From a checkpoint of a small transformer trained on Wikipedia.
Size: 14 layers, width 224, 4 heads of 64, MLP 896 squared ReLU, vocabulary 2048, 9.75M parameters.
Architecture: rotary positions, no biases in attention or MLP, normalized queries and keys, some layers without positions, local attention windows, shifted keys.
Training: a variant of Muon for these matrices, 308M tokens, 5078 steps.
Each number is 500 + 40 x the weight over its row's rms, rounded and kept within 0 to 999. Layers, rows and columns count from 0. Numbers have three digits each. The size before them is the row's rms in percent of the matrix's.

# layer 10 MLP down (transposed), 896x224, rms 0.34, rows 531-562, columns 0-223
103:538560620495563537525519446455488514496438500507527472459416421446512486515473481561496508503496495459526508507445471485488434496497492502478497525588456502585542496532532465478470547554412521535502501514491573468591515485560570464459489482467567507469532546516512519463469497527492501562502489504533490520462488441489487546503499422499517525448445478527522466525562588422406481375482526546483510490487519471542544519449498502487500489450481612518512434562479466514425492533496508490460490514531510478494491458420514487491553480490472560518587520467494493550513546522494429453521516521489525513549544490573462454460575551425491489472419516442468491524532517545539499512513
095:477503436478510546479588424439489523479502456534527443477482539537550426545420515511531505558432465463510529538454520518520470479519533451439606503523535538505539500566521497456523540491382463554531454433520500549506472436513439472548514572426471500489448465525503616438455485549471446465492488554526445476479543479460479525502481493486553469463526492497505462556561559496491483438503483472495473464469554506513537570491464502529548476454464508500506494503526484434452464506517507528473500517455488480459586495450494513512412486501530507518514483520417484548563544494477476484563514417543545511467466486615514556451539471532450520514391523500459483473491506495477501461494
100:573533483451489421485534483516467438537537514484546500485503541506523465529473486495490498526542462491433508455406504518536475531439462533454507506480501491475475499602470574531517521460390512523511459548534507480552551553542405484507431462522532533510537454480480486465462558556529507466489549516451465557481565498518488488532446438582457470497498481518544489473468480467483435517480556561476529550538482500540509425436505509471484492535481546446480538551547497533513433549497490464470455558532547508501550536464533424503557468496542502486564484526428488504452522434432537550555410485496455563516502437552493561544481469502503538512434611445528542498562573526512482495491
108:530562528495555412526552528458532509506548488504483530469522513559503512497513515517492510545468495506466488498499506444494503406427487478448512570460476446480547567589544491584475387480460488433551476510470553431506512492545485471454460564478543562527459565538506526519501495527414456567497490532495514575533525479545482541427442420434513469450517480499483518450498551463491498474522491533489525557491504484533519456471489586494478528488463474538396536534483505523520548529499542561454486486496412534497502506577480481501482417556486483577466429534469522482563545534457455458541527535488540509563494468542483496569501466479467581574527506533518471531497502443518439491549
106:541427563491466473495484470509606573468526450599459496523527526469517425502513486499463535570462549510529516522487478430446521534582487433482541476464494427477491470509563551492477539486446459489513551501501552487498495485533409608577498507527549472528518527548451503545446484510597471451476447478497508486434497581505515462480525481564482470455537486501527414500522505464509558424500531490509459519507478474546568400490422580524491538483502453532559518515608491462510496480437464507468475585487510515493523520482506535445524435521506520462481521516454532480489561515487497507516503544574542523523497529494468483501435476491531532580480468489508448544532482522459533526567
112:524498475522449469454486530555518534490496535515466515468470493491501519509447498478433568511537472466540478546499539470495477541459449487499487453545521469532498512421506502441524509493503579561500460437468485495461488536508498467501506512523428490491527530536470504510517501480444505506518530485475509522489549500502494501439466549453562419471498535455510510538524523477501458529575489451435432472478539435520428589558476542480571527499477513429466495483513524417442590552464456591512530526483485465478512566604544483568433563523548521439461526510465458522441510490431479473567491470513507446583440448407471467605569515521560522521457530606466466500475442511485535488460
108:547570521445507508534519450476554536516458405518559535505512446510562495534498453500504552484491544463457544481440502485524485464509481430415482550455436497515471600514551521449429448444474497569516463555480487529581460517573465465492502441425497501473482425504466447464489463537495526496601500488552514467531548569510497529539482490457489509496554525446547495486467503432524465564492539510489524558528429431498490538495480455527540478501524517417436468485519465525567481459458457514503508511517438504531475535521584521496490530573533546533486532566521480513531507550473557488545483530524467498571476499547473525610429514517421486562556474477511503476519489459536501515582
098:504472552521457418532478454427520484551547455515532488538462509533612455500451519521580546500510508522451534565444471502542428510529477543521496518490504466471532515544472551543587479493462519537502472490526530468491515473589535551537578471534491552506523557460490513538431494508453474498434537517464472522580585505548484486564500488483539586514425494474481496477485579466487552553522529479512404449463507479503502532511538538496472524534495525522500528468563465497545359535477458450519544491460506481480552520512531528502522547507437450533541533507427508510582538493514519508488489469517589423473475539532450495524465507449549504480424483524479518547514486509504538456614
098:423514562552473530479489556514462480512539555461502451532496500471516515474464468427439511480513464440450502478460462493495470593499502432531569555510447504510507491411498497507448499580465467511543442457466452420517468468454442545493422544449530579430456531526497507521526552523481473485516552487496488465510453536549486479504483575496502438551512525531486486526497571401493572470482509535540508439490504531497476566469456449498474488468515554468475481525512529560531602465542523501522608522465531507470560501483568480526509457477520521445591508431565430544512584489407492473541441518474488526511523482537523502451454507450459453520545524488529478504510459493466479481435
102:487505544450522471522502503497523508524520559488462518490500453517516478550534489461487496508494508455496507519467464495568414488431534486510490467532550488559496563503449432529573456448485535415461520495504539492523469535547539528557401485466512512493550519478506433474506554546429455410515494492521455481584532513521481574473490448463518503429527470445529459449503544438498440533447562513467458507429518463520452465449492553514540489532460520448488558487623496547547469524526490468447568524474454558517514428500508479457498444532520463406518486422514489570463568485426547547581547492525516461540415434544484478529496557503480463499525545468512520489496523470575516454512
094:469520523516517439508553589558468500578530560488474466491456522491466473472539380501519587511431485497572525497477552465540434447475425492510526500505540473466442529543515526477480460479501433537521445484511545489543486506506530471506478456520439524486485546437485529500483546481454435478622494435463479425512510478534541530483463423470467451535533491498524538478509511504524458514464491549521402515489458467523475446466516491441503497549514487544463528506510486509452530521495506518436458462405500602539501525462506521454513472478505579504512538494514548450449512460512542401540373519533541529479487459481496447496551509514576499538471542530475498500478459497513535417589
088:537465538564530511425462552504470522537466497538519542526556478450573546537523504495521493559495403461498537528491522497475489523527437492528524558545530491524567451613431491453576420538470493554547442574493577527533489467507501494473426490460530502549460468497527454499460455469521472520518498504549470521450535514489545504476522513520421503592476488507463447474512513426449475502583489559519446497460489503513446493519554552512365474485511486586477500468486482469480545543498496509503568495509512524503510460524585450474513544493454484465435502504497459572479514473508548492534446502514518515611527517496426458527482496396450557492446536468462475543480533479528459475510
110:526491555486527418458526470450500493469489484465580467506463521512522472516504490586468536463555514494488486507518503496520478543560532467523523562444502475470533530561522495547502575521433446556471441442507534520560540463548483456509464481453469477550420497503546542476554516449503550518466542514482551479505562459502558566485456549560467493511474456514442466506487576467524501533381483531519503515480521488475492512494574489499578526502458510470487484440572399515495465544538417527462540515486450445498430439409505568512557469476478492535507474429535447501532546516423489526546535451480496507499460428487513543439514515501447550460542466589489545584489469459483521479563
096:492419479474444472481516533552492447514469483472470460438463475436524467507517511466512527483460533443482542505499472438435531463493546479453510456512481467470560421427522519468457483529499549543467515514507588538480593509420521494510487495556561474499511483549521479466442571531492528431581502585498510550544542501554539564453470429496473555456481564571488579502504547409450495489496491514473483530452480444485481472501520452487495529491424548458483407532491495405476530487542484448442520550437491449451448470582460491542554493571531443516497454482464477489446463488439454533510514446456492543480532476538552513503473556459496424506503480527464517452508521479487540446486
095:464543495489537454548571501459560492519418440526472501448456475514452459503528501478496491498487501449459466505498493457428484555538487521437488534488549473522496430526481533537474474516524439507489471488500563419479488452574512551470451474465510519533491547520563515528440530494520473532560533503491502580519521540500414456495511501508510419411475554548548471456510576393519536467544416551445514467533464442534591482515488536434512553441527515549475545506543486487485485527517447459457575532494430465513488525507436443467466503516494474525570444527486484495484507505483504442500451550495535439480529551450568490462489555452459523617531532506499487417485456497414478483495
085:434493520495512473562557594466509463489459507507519528571449478508548476540534548456521458511577542528461547501480596491550466525545548467489556509497519428505564562506525511478503561526515539440514534517498544509494494509521563565470439515471517501494471490401496431511507491472530522626526462500541450491510569545495481503529546538501423487448547433537499523490527473452451524515447483517533459492480517447508466502484473518557500511528502463531449476541542534570474547458465508567514503512455491502500480499553547520538521515462468492561511430483478516441532430559459429432534512489455545560558628497482577458494546470577488496544570460456519516485445468562495492527549
085:527574494522481439524555535489502507547474542521524519498512494513546512455433554423447550586467449461507505553436489502505460556552561498445479522498463523500459474534557483461520483508475495505402469461462522500536394438482454557518436556454491534461497489465470504532481534498496543497488543606530560487524517525526465497462539489510470480473490513470528446551499558343556546398471509478450471543507540452504487520443547523479494524449457550578454510485531477499578515596542456491481569505534518475542517489545470428516460508452513546479536480523471551465479502510560556441455529471500536504464522442494516494503459478456490520518485544556576461496469538457532511559491
116:494476485492544528508442492508544397402537433496502438465526477452452484551527423560482445483481543454489527467466540528494513514506555534461498575513609453534485536492515533521477511449486502479505507526494536459450510498527465472532349506473535470510455427561448478493492529501501517480463537487421473449479514537407548540548483530445506563546525512489494427485461482585444531496494478521548461501477496457541429402476517552509474458436443482465482484493564467501516449516482494533572465523530477434546467555428451501535527429475481472533495512525517493520548500445483464524416505476519559505542473469518477505528500441520454522535510533501387492531466506513462467481554
103:486469555481475522491530482432568462493498523518490528485456473491517449464434505480550441506480526574493503496490489506530480502524453573516490531502481487507532487522575496496458540524428504525496491523523544518506396496438510488447544460511529489488497558481534495438452567502569488501425519554518448461521516486508537495491460460401443497553522495522539462472560505492532423533560441542565467480563436481572496466504475525438566426415507497476526507412465474470480551530427472405519481509552471511420495500457458466465478504534473489517467502543485440454487468478446481478519608481488504461556529446572574591530440470483568456476427525473535484515507468547530537496570
104:513498547529573458478495491533494512518560417517432506457503477500483462478456497532537493532491534463565478514482526529489471472457522548498597493502532476470530484501450508509521509571540474517553526503489539477506498544520449497456558494525429524473524496506567557498517569528427474520496524501448470480553506425428535491543519495465461502504481484565484456482559441453539437455542500547477432446517543417488533510572552481483509506490402504526491482484540496521488468453519508567561548531501426493462517513504487466525528467460392479563476505521561432491530556463455506435583430449484401443551511557458476551510489510523479597406459449531513454493422510498580483516472
094:486474430529514426482449476510493481466451438460477547596489464473498442572505471546492481458515489508463448587445534564519470601507589513482474543532553480495489587582473535547520536467467529471522447495532510556472552560485535493495465498537519496505463477535560521499526550498517522484500471476509512430465535468445498541478467422420508520504511538577507519479527515540505510467521493562503427415459534524525521409448473505484443513511555546499500547467507512459499524460487411453559516544468522541462548464519487508486497489514529492480479514423553437530552502498476561552528368455523500470522430492467486502529540436499556461483510450500524464480455483611538518500532
109:538536499592544397427542402503455513465499511518541461502448463469508556546530533434506445468494523439582465561540537536562496508485512475516475511506497471499515493511544453562516544475498515451511456519532466454550527447508503510496482435508551537506471519512541525429515532510534447530436543506502466549552590518453560510439508453500539454569553464512512537526509449534500466435518516558415542512527555458514461547486492485563527517434530480496473467467539482491489515422467465457504478467498449538491504522444525484456483471492580481482455528474452467526478514412493440554515504495421540522588454480464540444529498511502461512447530542594439489462424500443550515465562
093:520505533459518486559508546496444425471539491496450455503546411494565421502444520537436552460485482490438478600497488482565470480496502498488561471457491427501462532537575496531496504540472490532575465428513480539482516548574488461550449482480464477490428476542518478503544527537479473496450515506487547540552467565527448519496484532536465484514478481525483526527507546423501429560461476515496532565479478478494505525431488527463438418564412506456474450537457446518482488558508455536563570523481489579502496526489514517504505492505541586532452580485524529548513506476380457511538510484522504526499530512558416592561535520530521486465517584445471453491478545518509470477489
097:452458520507564451515480499551542468435487494495610547518452508508577537549406501499494440442516522491460489459491501476484463543480564489486514522472564488558439524487477432450461507478496497458557471483507415468511498431557496536496481566455498532535537508490546504508474514456468456466441511520504466567459457540536536514417540533473493528497530472495495518523495556359464505505557546582546456417441494487558426493488487502515509441459527487477488488514520487542495474528457511525513524509515492482494576523502494475395545456413529539462505536431530491563548517475482531491563417512542472532551509445462556485440447515495414462439504582508521504466559459495484497495488
091:542468584437543487519520527387358519430463496521512442533484513525557494457558503550484491519509489546488548542484531448524548501475507505548461483526537484561463602488562477502457540490507438500559487549514527490542464567522524559516479486484488488499548490463532521431500423545484497489503454504586492484467529570468507539473466516469456487490495467460473495516483462423505522511455475472483478536508493481541492535474515518469592499490549495497524517457487590533487477493543405534472462549465473519468493512474488525585471450498521471524570470477461448552524559503471484479552491561484651514569499569527538452534477515487534500504553481544451476496446515463554596510479
095:494541465452508445480545459508516472537507478467461409570491510534549499494398444580438403509526447475482502540486490437470503457475458442462542598462554452553470475571552493531511518465515532466503480454560524495537533553540447540450447557467487503458492485557557486535432535547500489490495525511441438489499507483495531552459508501540476495428495475574545468467518553461451497530465489587480453549520566496514548504427531495465519540529502547488516544492552540542539484537511513477468537501448526472469539515503499468506448447550523531528508420584534480524395535421513532529543469508539529458464505441526473507506470429482431488605502519503521475511465463510453533545481
100:490553563530583481522474510469526471467540448452478470539474486544515506532486554470552498466461527489501496504427469538525540496494433426564496422465418575480467497484604429570551533444487465540549476524535521530504529472495519550485532488459554590466468458521491418450475476427468555502547501472483511473632466511538441491472434563470464523538494498539493511445486489487503459486560466490513466551490548473524499496501525473424459571529480509540529454463511588513530506541503530495454503469507519462540504529500448518404519487519514531477471489489536542457459537522473501515494460533478450538626471523532478446463535454479513513535444499449525488594491469399475503505489
094:493565528506442508506526489479481517572472463525538540510506519434461504472428511596467514456536471614466550567557400541499497494522520486462515510505522484434559543518538550516476447547564539462504454485516520471530491492447474535454456482520569465550419521514501517540464510507503488534486519507514478542525531555518538473428502491519513510464524490477513527519522466401431417427489501542460513544434509481522461475451487487460493492419551534530478554475493445503489597486502565461588517501546500446478491551465447470576447502459562470480526485483544590509465485439446493471532550495541478467541447494484491504499596449508474428470471472452481450488536547457568434471501
105:501472532458506474487539497516496494553562513502574467562538504539519367448451503537430565515472488473559519502516543467484525495413451532472555516539509477404461497470507515512415567479530506488504416460510456500516490493479503491507547557531534488548387540457513438499452561516487454560495508517544524543469519510476544490500470539500479493542548528562568550569528470451509502468483545486524491476477502424519476536539449445457517546537493484473472588454485423527520522491531481517482535534512496484400498527440533487480561525518464474527563476454499499532511512558517497493536538420484535455527465471467502449500478531564516504388481485556559449548535485491413597497546
088:497532562462446464467527488486551451493556476510532497458473494497440442507536529527451533520446564528440441517593503476504452528477505410484546544480575465514506543487497468529506427506489513456515438555469524463583504499580433511492497537457531542454526524523485476432517601452550461563579419558580490523518567471506477427493525521520492457482479480508481459462523557434459447514489441547502483541550458506548533502564525513460451498506470534454535549484509447502525486615510479514511580491553520489436477561513514518491492508425435455538515517503499534534495533483515468507530505536570511491479509471531530443499520501495429535581507548474509481514441421500499489441587
104:488472484466489447516541441486518482537494456455443438484520531477407464531511497516608510520528472541463466459512499537493482524511475519501518470620470434484460448515484550497465569531511511511535546471549517524521443509486477463556519517527458495505513622536515551509484519510543492526538528485551509459563537469526553485469376481548496488498525491448483544447478553375463457495481432490488511506514540491527592519534501530502535460490523570557499500561515469498515514546509464423453534470518508456452527505535480598521544443534572513427519536517543419488489551467500483514548452477469537571460447547564407468534507513484467541498563488489552444517544503485499549488446
106:564507431473542464498483531498468523486478490487535483508550485510476503528515467497553449458458519479518524447497483494468490562479536508556493430517578525553533506482481461484471408536431531564467428535532475449471508494610436418529512512505492522474488494537486531525551482462559470515582411532549561429518537512446506578473477497486389485596391525535508556461476465491521518469523505477468512488473494494499485506538466464492503520525532485526529515458471458460460516556444495559526437536565482566493466510515465474469514481431541559515526491533468553541457419471437503442454482511488523582550492533481505526450465441508481547462412572509478518567500557488443564509532
# layer 10 MLP up, 896x224, rms 0.167, rows 532-562, columns 0-223
091:471488519477444481461432483538491550492469547574556452464529465503537514540448452483480507508554435454527459504482478497420408455494534523501549483529517556474522534455523474419483578486409459463584538522596518538466477466511487546564504451485580542519506503524493547506414494442540471511451551480500460432491543530542442431578458443541512475462501466478402473516540521472521450497497495457486504500472548541417587554554444486540489483505533429451423464554434461459543495485478558481504504496435517527506544471518429591544506523517509517551546488524496522507520481475472500514490423520477479555463488508511517489460564477535468510462494480554475532522473502539503461479562
091:513466507501441528462419495475480534537484517520537515445493517466532491451485480489520494536487495566501554546499489556523546523454537515453478535505471568522423546518558537465405462413528570508485520569460443568558526512515519482534568550516473521504447436397467542444498562561556478527488491580509514477433570514515512554429479516504586493479435474594554514555424453544564522481480526487510541506576492510533441510472514553501494432546480561550535519508559465466444523468516533504529499502503544526487505444493534493449531510515485482510479544514473523478458538471449563518487455481487594533495487435501536472510494594496523526518519515531528499526499566525484518625523
110:489468522466511477514444539457480566493517443531495547484531520493409505480522504568489534493589666532473560520466484482492513395515544591491548494466525480422523465522481529514482460550450541456554529551510438518520497504524542530499501518503480503532463492488424531490476556536458433538477515538515436516521508501442453467437540412496461491467500397492496465498550466548459603503561541456497524472518541516510453566469445494525495532478448491524524469419531530521489477563428526559432467474468499484484529469519525488517507479556469498511526467466494515407495480535577517493519521505479516494502497494536490491498561502569529472496516411515500632545532527545487503478526
118:518493488589466480517492476413449519510484441456520483539564494567523493449494482546503498504485528497493534469456558483504563466472531435439483534590465488600480495469533530531507488470502506508498598535563517442446500502482491546531537501514439512521505492534486527509463475379469486440452485471512453483514514461557514523482479483465514531466512486505544481500501499490504503487503498529486542518469395543517488478602572481510523504484570514512554439520528546465500529526427528542535488543554513557441527518455559504430491543468596499432479573574508502415481469440465528496483524546509472440494553435482486621536520496466503570377510476489482477550498426518491480517513
118:535498547529500505542506489503549498482473511438535418564601508552531471467566523510464497563522487504526600506475479495493570509533536508519445493517456428422479518455538545402514524508521512497438486452539476542544468448497462566473510540512505521437425485499537454531466489495466492541446544430559508510525489408472400452501470604512558490505555495532529529527485454556504476542463455382483488520460496481498472447494481531477456474491464512557532515519553523471581514520516553512486491489468484482434512556548498495537500464533539496510456466457422522457476480497492503497443515532472441538427500533530499537489431489475564450470441458536496521543575515521556403480444
119:442493517521473469524460496545510538557492442536488499492429486458456502536516535537542542504485586508511496442539537520504565474518393499491522499508524534479461484542510555472505499560461455531457485461523402499500504412540542498504511422538495529566557424509481517473522463541457553485507489525557422577544587523513508552472464516494454528515491472444513424483423532483482406521565548505494510508445506513480485579434459475511422535500545491537472522483490518491458512515515491566472526512497555526520497410518543534534544541509477524503497516521486570499507482629506515527508491432511530520476500469542436437495486516464538475507473493535665465456555512492517487577486
091:505499496532503531573458531495544540606546562516485523451497494515480518504512560470580520509435503563538515514487511501586531505487507551530561467553487526505403453445566503543536493537505521512499417518534522489564511486513485402517486475500450449643478499454548485558497473424473526536493505496554466549543600454515425500533477454473438464450487491507496456538458505506452487490451516525483492492494507577467459459510483512498506452524447477482505576567514546551493480500466452455556475495500507467481510478515514553448542536435599495498485532501492481518448486520455440469485498411429486464406538566550504524490499504465525456434459527509509498477521526589481515447450
097:481472511469556447517528454508435537531536557532562510495482482620517576475516514534515442504460477544544540515511416538524488503444463484519389561451498516442533605522503452544540482504560470502547514464515511516521530560520501590555489443477579538499531494476470498525530554514445470479496425578478508497501390571493494495506445516494503530514453495487527479566552436544485436444524538478520449461471488454526475485522454467484483507440470469518515473497493522500469542554547546529490431560511465515527490427527494455507457511484505512457518506483526531548595452478536490504461602542503489467558514550505510447417479486534496451462513525554428434540466542520482562518487
098:409546481506433492524433457516522517539496468488477565487534458458535512479499414552542455499515534464478489587543515581458513531519464479482500505484515496491482547474439406489554560516412567512518567481515432517490542493522568492506509423496545458548500476485483501502473551572434531474475528404455505535528417541560598560517484508424507530541444480581473514483522481486532576544462567454506489554485452508530535482486543505483494469559439502474533516529506500572468507559562497460562467499478501505558486519508464490368511492492466526579475451562534534512497506478518532538472523535479486483495598493427492483461500499513447491532481442467557481490542526519488519543499
097:417412507613499558531505514521540487530543547419422457459481479546447495551488487493399510420499526537540536469524498479507494466508505494523494451486485526414455421482527520524535482440498585538480534534560517498498470432553480533509493521490501520503488466468470487484452436487600438385551529511490486527472457439562492470526523407473507478515498524534457489437525455532488523537457571525524477492561486525606446508472509427439528524520528502520475495474443520535456449504460572466436418481486444512521569526485525438496513539508489466524478515466464572533473525425457494460523475485462522506511496524513524533506503488484531512481497463473522475479512530559570433450448
078:511480494496466571590478469471505516417477525544480484571483453477453556497500524525495530472411496572520490444535530569577485455467483495508502445481510438437487516439447498459481516507472489533497436490547532521489507523527496502515466527477465496535527526532435489532634527504513589539506502490407464478545528449470427527497550462537613473526527626476529501534499572578489476458543476452508459509476432520523500519502504524450545556459487470434530508515555469585526477467510463531479496506450571483510491556524508484481458502517523508498510461423493493419461527515486555507454498499521461497495514530503492527518520430487507396412459462483479479583540512525459548551485
116:483532509524507542516473503519465561547446479464475524533483523526486559490476446495486443470521498444442489540478520440511400511488556497461524453554518515429518458521515505541479519497538473451512489473505520540527488496591480515529516560515480570508468468523412476471571479503499482480501523516491456502479539425487511546475459462505510460505458518557488509497436501470404447587537462430505524523514449545349556513454436560600510475550454432505414495429477505502522520495515520462497528422480498534461489492553513480470436569558537502447536574489500435561499424478491487530501484474541525417519510486499518521450525577424513505477443527482541418542478499511463505571499
107:535498512515497453452483465527548512512460438509449512518490492514499473462626568571500552475497514447490532415411499524447494508527559439582466521490466512444457520573550485512425526518490508547540494502430557395428551502430538440456474482471450495467535519537473484529481524504489507476475523434533445518524512476468471514548447516574473480514429572525467490450518541488491554511507435440525456426438533460504514485567450520526542561512479517468571447546436455446486487509431496496502517450488532472443463541438498480512432527509556494498502468605418443495510493526448466466490481516519531459487435544502519515481475469501471529484443482475513527423475478521553509543498
090:417546499485479568484486534546392645550498489437535536486514492573527465606564446514515470519548495528473542538488517487500531498514532445517474509471475538478508511465580501564504531538525540521485485511478507425479469595517453476492528484574534551541486536540463504458471479521487525536458503514502500579518543538465490502474456506496495540468486532556488473477475505487532461434558490482517575479444493491560472501469519558462530558585513534580521553519447519511529512482516479529469554549454454536458531471503360523532486488512470464493470512462482516489477454473427490477501584503480471491434529488500575503473459527538484506518495473450504512448510610571568438465502
090:545564433576509555507465572487542550520552495525482448539531457511487587485457494550456475499474497533503551496476500467505526566460483529539420453465519499473532493512487483554512499536484529528467564539484531517513454532387509411505521479479525536559484528501497508482483526515473463457453508448506510523499551532478421475488415482482569490426498548427420494473463454498546474542584547534485508580546520560466530449482526530471537492433500515480577536475518485523491495496398407413473539446530491422493451517505474543476583561451549512481459538517533501518499522488496508522507516475492527506465452463487400523467496508386455516468501493529537482525569536452566509492485
072:463467492552534488518447401600488550525487539519501513425539464520518483556498540447440553541521499493512526497457488556530543479513552503515469508460520485571450550493529525557540491416557425466526462413441498535490546489529618530495513500489503563553496468526472457486496477444540476547496504515485511503543452526559560493554428565515486529510520508448493484585539473534601487509527482450484484508418494449532542473492521566526521477534485545435426497434499509547474476528495519550507454568469466389495497541530473483501400524511521487522506549491555529520590459544612544509492528474480489493523481490471527417512453497504517484514516523467509506563567523511482502534477
110:530524491519520518475405440478469518541496525479550482488546532500523507519483466551493504523455419440495541531506487482515420468509460483497481503461477533437481462476449484562526487507503521493458541500499581502467502566518533426543488468511495532428545506559545489525538406548623442512525585539533481542415507495484507480502557432414449529464564529513403531571525472515469496463451518459557458573471538509451571446450528492462486490510511525497478453505496432543546521395546541469478515477518511478545544563465501497531513549505495496556514513508474532534479447511612463470483504482489517497509528535510548547422450511447453454549459571430479531535494464537517479550517
104:488466510440567506473441535518499496477487517512490483495566501431434541420504457475476580478442505494505520463566518538523516548486456540458488536582476528438530462537499477393485543436466479426502487548471485497532487495517549557481540533521413515444441495494463484507596476503524531516525556526523448509560514519477469488505468553433536511551503526469530497542473499454570484450463529528516518533592480493485390513477473512432498487488523516498520514513509528550431465477536453435460438544511523473562526462480524472452423479485494435459514584486443548593484503562460479451522535484553479531516464502454532537501517507572574443481443532498471506460535548493510551469394
111:541521538514513510543486567496516527545481425531546517552519524529500482399531603504489538468456447541513549437491526543487591520547516495554528501496406446533501495535484515479498554512455457490479471459564469457535485480563457517497472541646440493504482571488527495497496489557477559474532453516549469555510507500504406389465475504504507550531495488483435513481454445495549450498507442446539491454506526531521425483434486551453554481533495523480515558518467526500503459493469519415451505487471485436495404505552444510452466469540508465510441548504443488468455560592479565561482511519498512486539525516504491480556540474498489543434514498494525542536525473495484514586462
099:533482490574474457484469496504502536551502471549497542529480457480491495454519445525572463458466558564477469500536482495491507572547507486471494517497599486516561526527551496474566552527507528478499558491537473455448508534552541511479505546546510520464450491539508476536532515525508487502524572471515529481439264506520523488497574531523499500575522489527506499482466423518455539501451577436608504486475512411521496480435489545532369480506541503482518532498545453436560542495442480500614512484486460485504539566549520531534500547512491481471496489481486464543490512488534518517464474493514494525485469492496484486498469459439426439497499508489538491466539463526515475527439
118:500432501534474510539465473498497456574577464461549477462604460480551466441493638550457474517475456560472418481510512525454510523591483586471490502451413484528548445422529421471600512515423523511479528509567458469497424518504512506456523503456508489521488560558524502446569496475559555445491461468543514478432529523527513462446542453465459473448451524518484492450494494432478499457405407525486458536467517516540529518457534513513527492478487490452468465530478493507493475466461553530455538537508480498525489509456528512522557494556476433482495487508507496539537496511567496498492530525464549587515481487515488501479505585434577430481506463478487497502509508506533530513462
086:487481502508470536488491442448533511446495503520480477578476503513472506439549490498431579484418490453517505583467386493493567524455471476565446512445469475413507545496522533447486495525419451573514549532553520469533544460482505473471523534500464499472488482519487509519496495463562526533577540516476545500557462555512368492504512564546547499464450517512491472523542498538519442518499527468521485478443461488563510545519484571456423491462482439450463521522573481495481463513466509431465493547458526477457518552551530490574473470528530521460462470480602574547518429536527500544456488493469475559518478439485522605446567460492498519515561531507458525538478522456499551497516
099:476514511516542418462442480536509518533533506509557526372421523568514484479481482548504484506509491520496541427479469563425552470488482469499538489452506523454496555565543474509512514529617483502507486439425538470447517426504548536514438489497535508491509527486492514452561538500467536521382464456471552511509478579600514537503468511458470485503476532478451488520554439501564483489505537533554527510432496501471453525480565515518508482428476436540559458484491493552517610571513478502521471466524464522446523439499566517466547513438446548466451454455520477509538450506583552546465549494464498484512489527499439487439472497460491469479437490496483483500501525428483563462454
091:487468549576490449490409546524492485435502569490472515514502495477476543529460484487499506541525474452469522538520495546458440545450482482516471516498501503457529505560390486547582590389491480534561477540488574463426534460521646554412489513537523504513542489490460530488520522515515515506448556448488485448464520498561509484497470515481514510508455520459480510503463449474589518545524538497493514599451515473489443507482494559475474469499461491567503493546480541540551502475458515525488508515489479502525511464556431437565420428449528531510520519478473553512519504501484492521484578428467552470472563513476544535525500452532566547424534465516469554410437465511499509532507
090:491405489503525528567423536485521552574463486534490553520449451570533527514536434521485529530531590443575513507512472483489508468449449531566529479518526506479548552383511546520512566509539509537566444505487527463501523537510465468534504546436485559426511542517551448503474558490528507478448474537409424467411569490511582488469483477470489501505475467464439487515565590493416448516549468486456472493494511500445446535495523518536543527431512491484560539537516469506476491454494490454494479454490536401546502574507505485429501531504536466474535481464501523492516462498451514525495499527517476382542470476458528477479476559470465491505537430471538546440520500514549496528512
098:476523463498553542431401540526518474455520479537507485520534441530509497468545509472518434521573578514505531451508513529513517420509520543501482540443493498476487427509570437429443519488540586500494517515557556525463497530470454425456543517526540480542453550574465532545481483442496553620470463518466516456489484541500482443589438554599452514550497492465485569489510514502453532505562531502504471488462517465453522482481531440487542558561491492508504573556496510464499525476567508499487586478467531558497530498477512457468471548556516506533536525472579487430501502413526548468561442519552574520507523423496481518522477571509509462498456477464528508507535492515517447460551
086:497448549501449602455504509581530568589460507521513473531511555434464462469473500444504500542475532442474505508485452529440452554531557555507444505500539519480435550533530473474396517435498507514518509516567459459479451397467461466483484509506580469476533452424504529474479380515449555498481522517526504449501517474421516549525472474478500474473495479470457499482467497504562490513512546443451562513462531595468493513481480545500482464540600518477457540513479515474436508553481563503540519473496493490454532437481481512528528509553548509464548478461481509506539497453462532446522505477514405546539450483476435604460507516492567551468492529478528489578491521512504426483523
106:545562470555520509418415476485468542479531501507468479563502483472421560485499504488535530502405473561506421516475499518514522453527535483523557576448515561449442478503480420515482477531421524501498504501465585494495471452476587510538487486504394509461517528545475504514472445527506443528552554488538502471537442495526525569531571470540515563498494433514514544493518504530466541533514430505508495526465481503509471520451501460443496503519434511453517481521488501458506472469538494461554520431526479455479559547457545497520546546542477469519524499531621452537497446512519515438525451505513509522555515381421486454456472482471467493497493503494579468566443597517490543503425
095:505435446522498497557434470497519510573466517524527452529484547558446508528390513466481568559517476458419453449489473460508455546513495546494470451532517515457486570516458529547554492556443486471455540443452540486536517525505498480524482489582463512476552541484490439439601477448481523510505503503502434561492474494523476519532572426517430504497447472544420520485561452488508434497539470449576514485494590503488585477503491529531515507442528474445449493532540525509486567595518581541448482530489495541473491539513592495527468501510494525523483507454551530488550538484484486509561499545469495513430514491390498506463570566498471540574490491491552490507475508561485508534511
111:495490518465530478491453550522440553482480430488484520520556513478491490541525442401472524509533446548558571445580441494508546453469532510572569429537489483453495514470526500518511523496469528480492440485527565465535519436518479336577459523531446515506469510514480483563501529467537510509548569449548478450526521477466466478496518481573564517565456490500534512520467464500543516447519370485505494513491499540495497477486508519468449454495480512557538476534504533507529487503468492560551426453557434527505534429470531472507464525485535519457512550543517461518544520536468469461512493486626500524479462504470511493500488476451530507479541458413548468485631510526538555502506
103:479471429558474493519482506520523530410488605543557506519584518543595481453489537499506491503490551469503501492474542571453514527505537455479512504498515543536521519525461449502480442544546584431476499495552528528510563470465561492492505588497500512561497457505460512567485491478449494444408500583553515511522470524456489534546594493448511501480516543510531445508476430520535503542454538511591499527527481486475529470527515482529586513566512488433489456460445470467458494480519501385515392583486515469536512493487533520500477478516488585539538527483558488493533505471517546441498509477490519469532499428485506561491441469520524458570504502523541451494532509520588544405479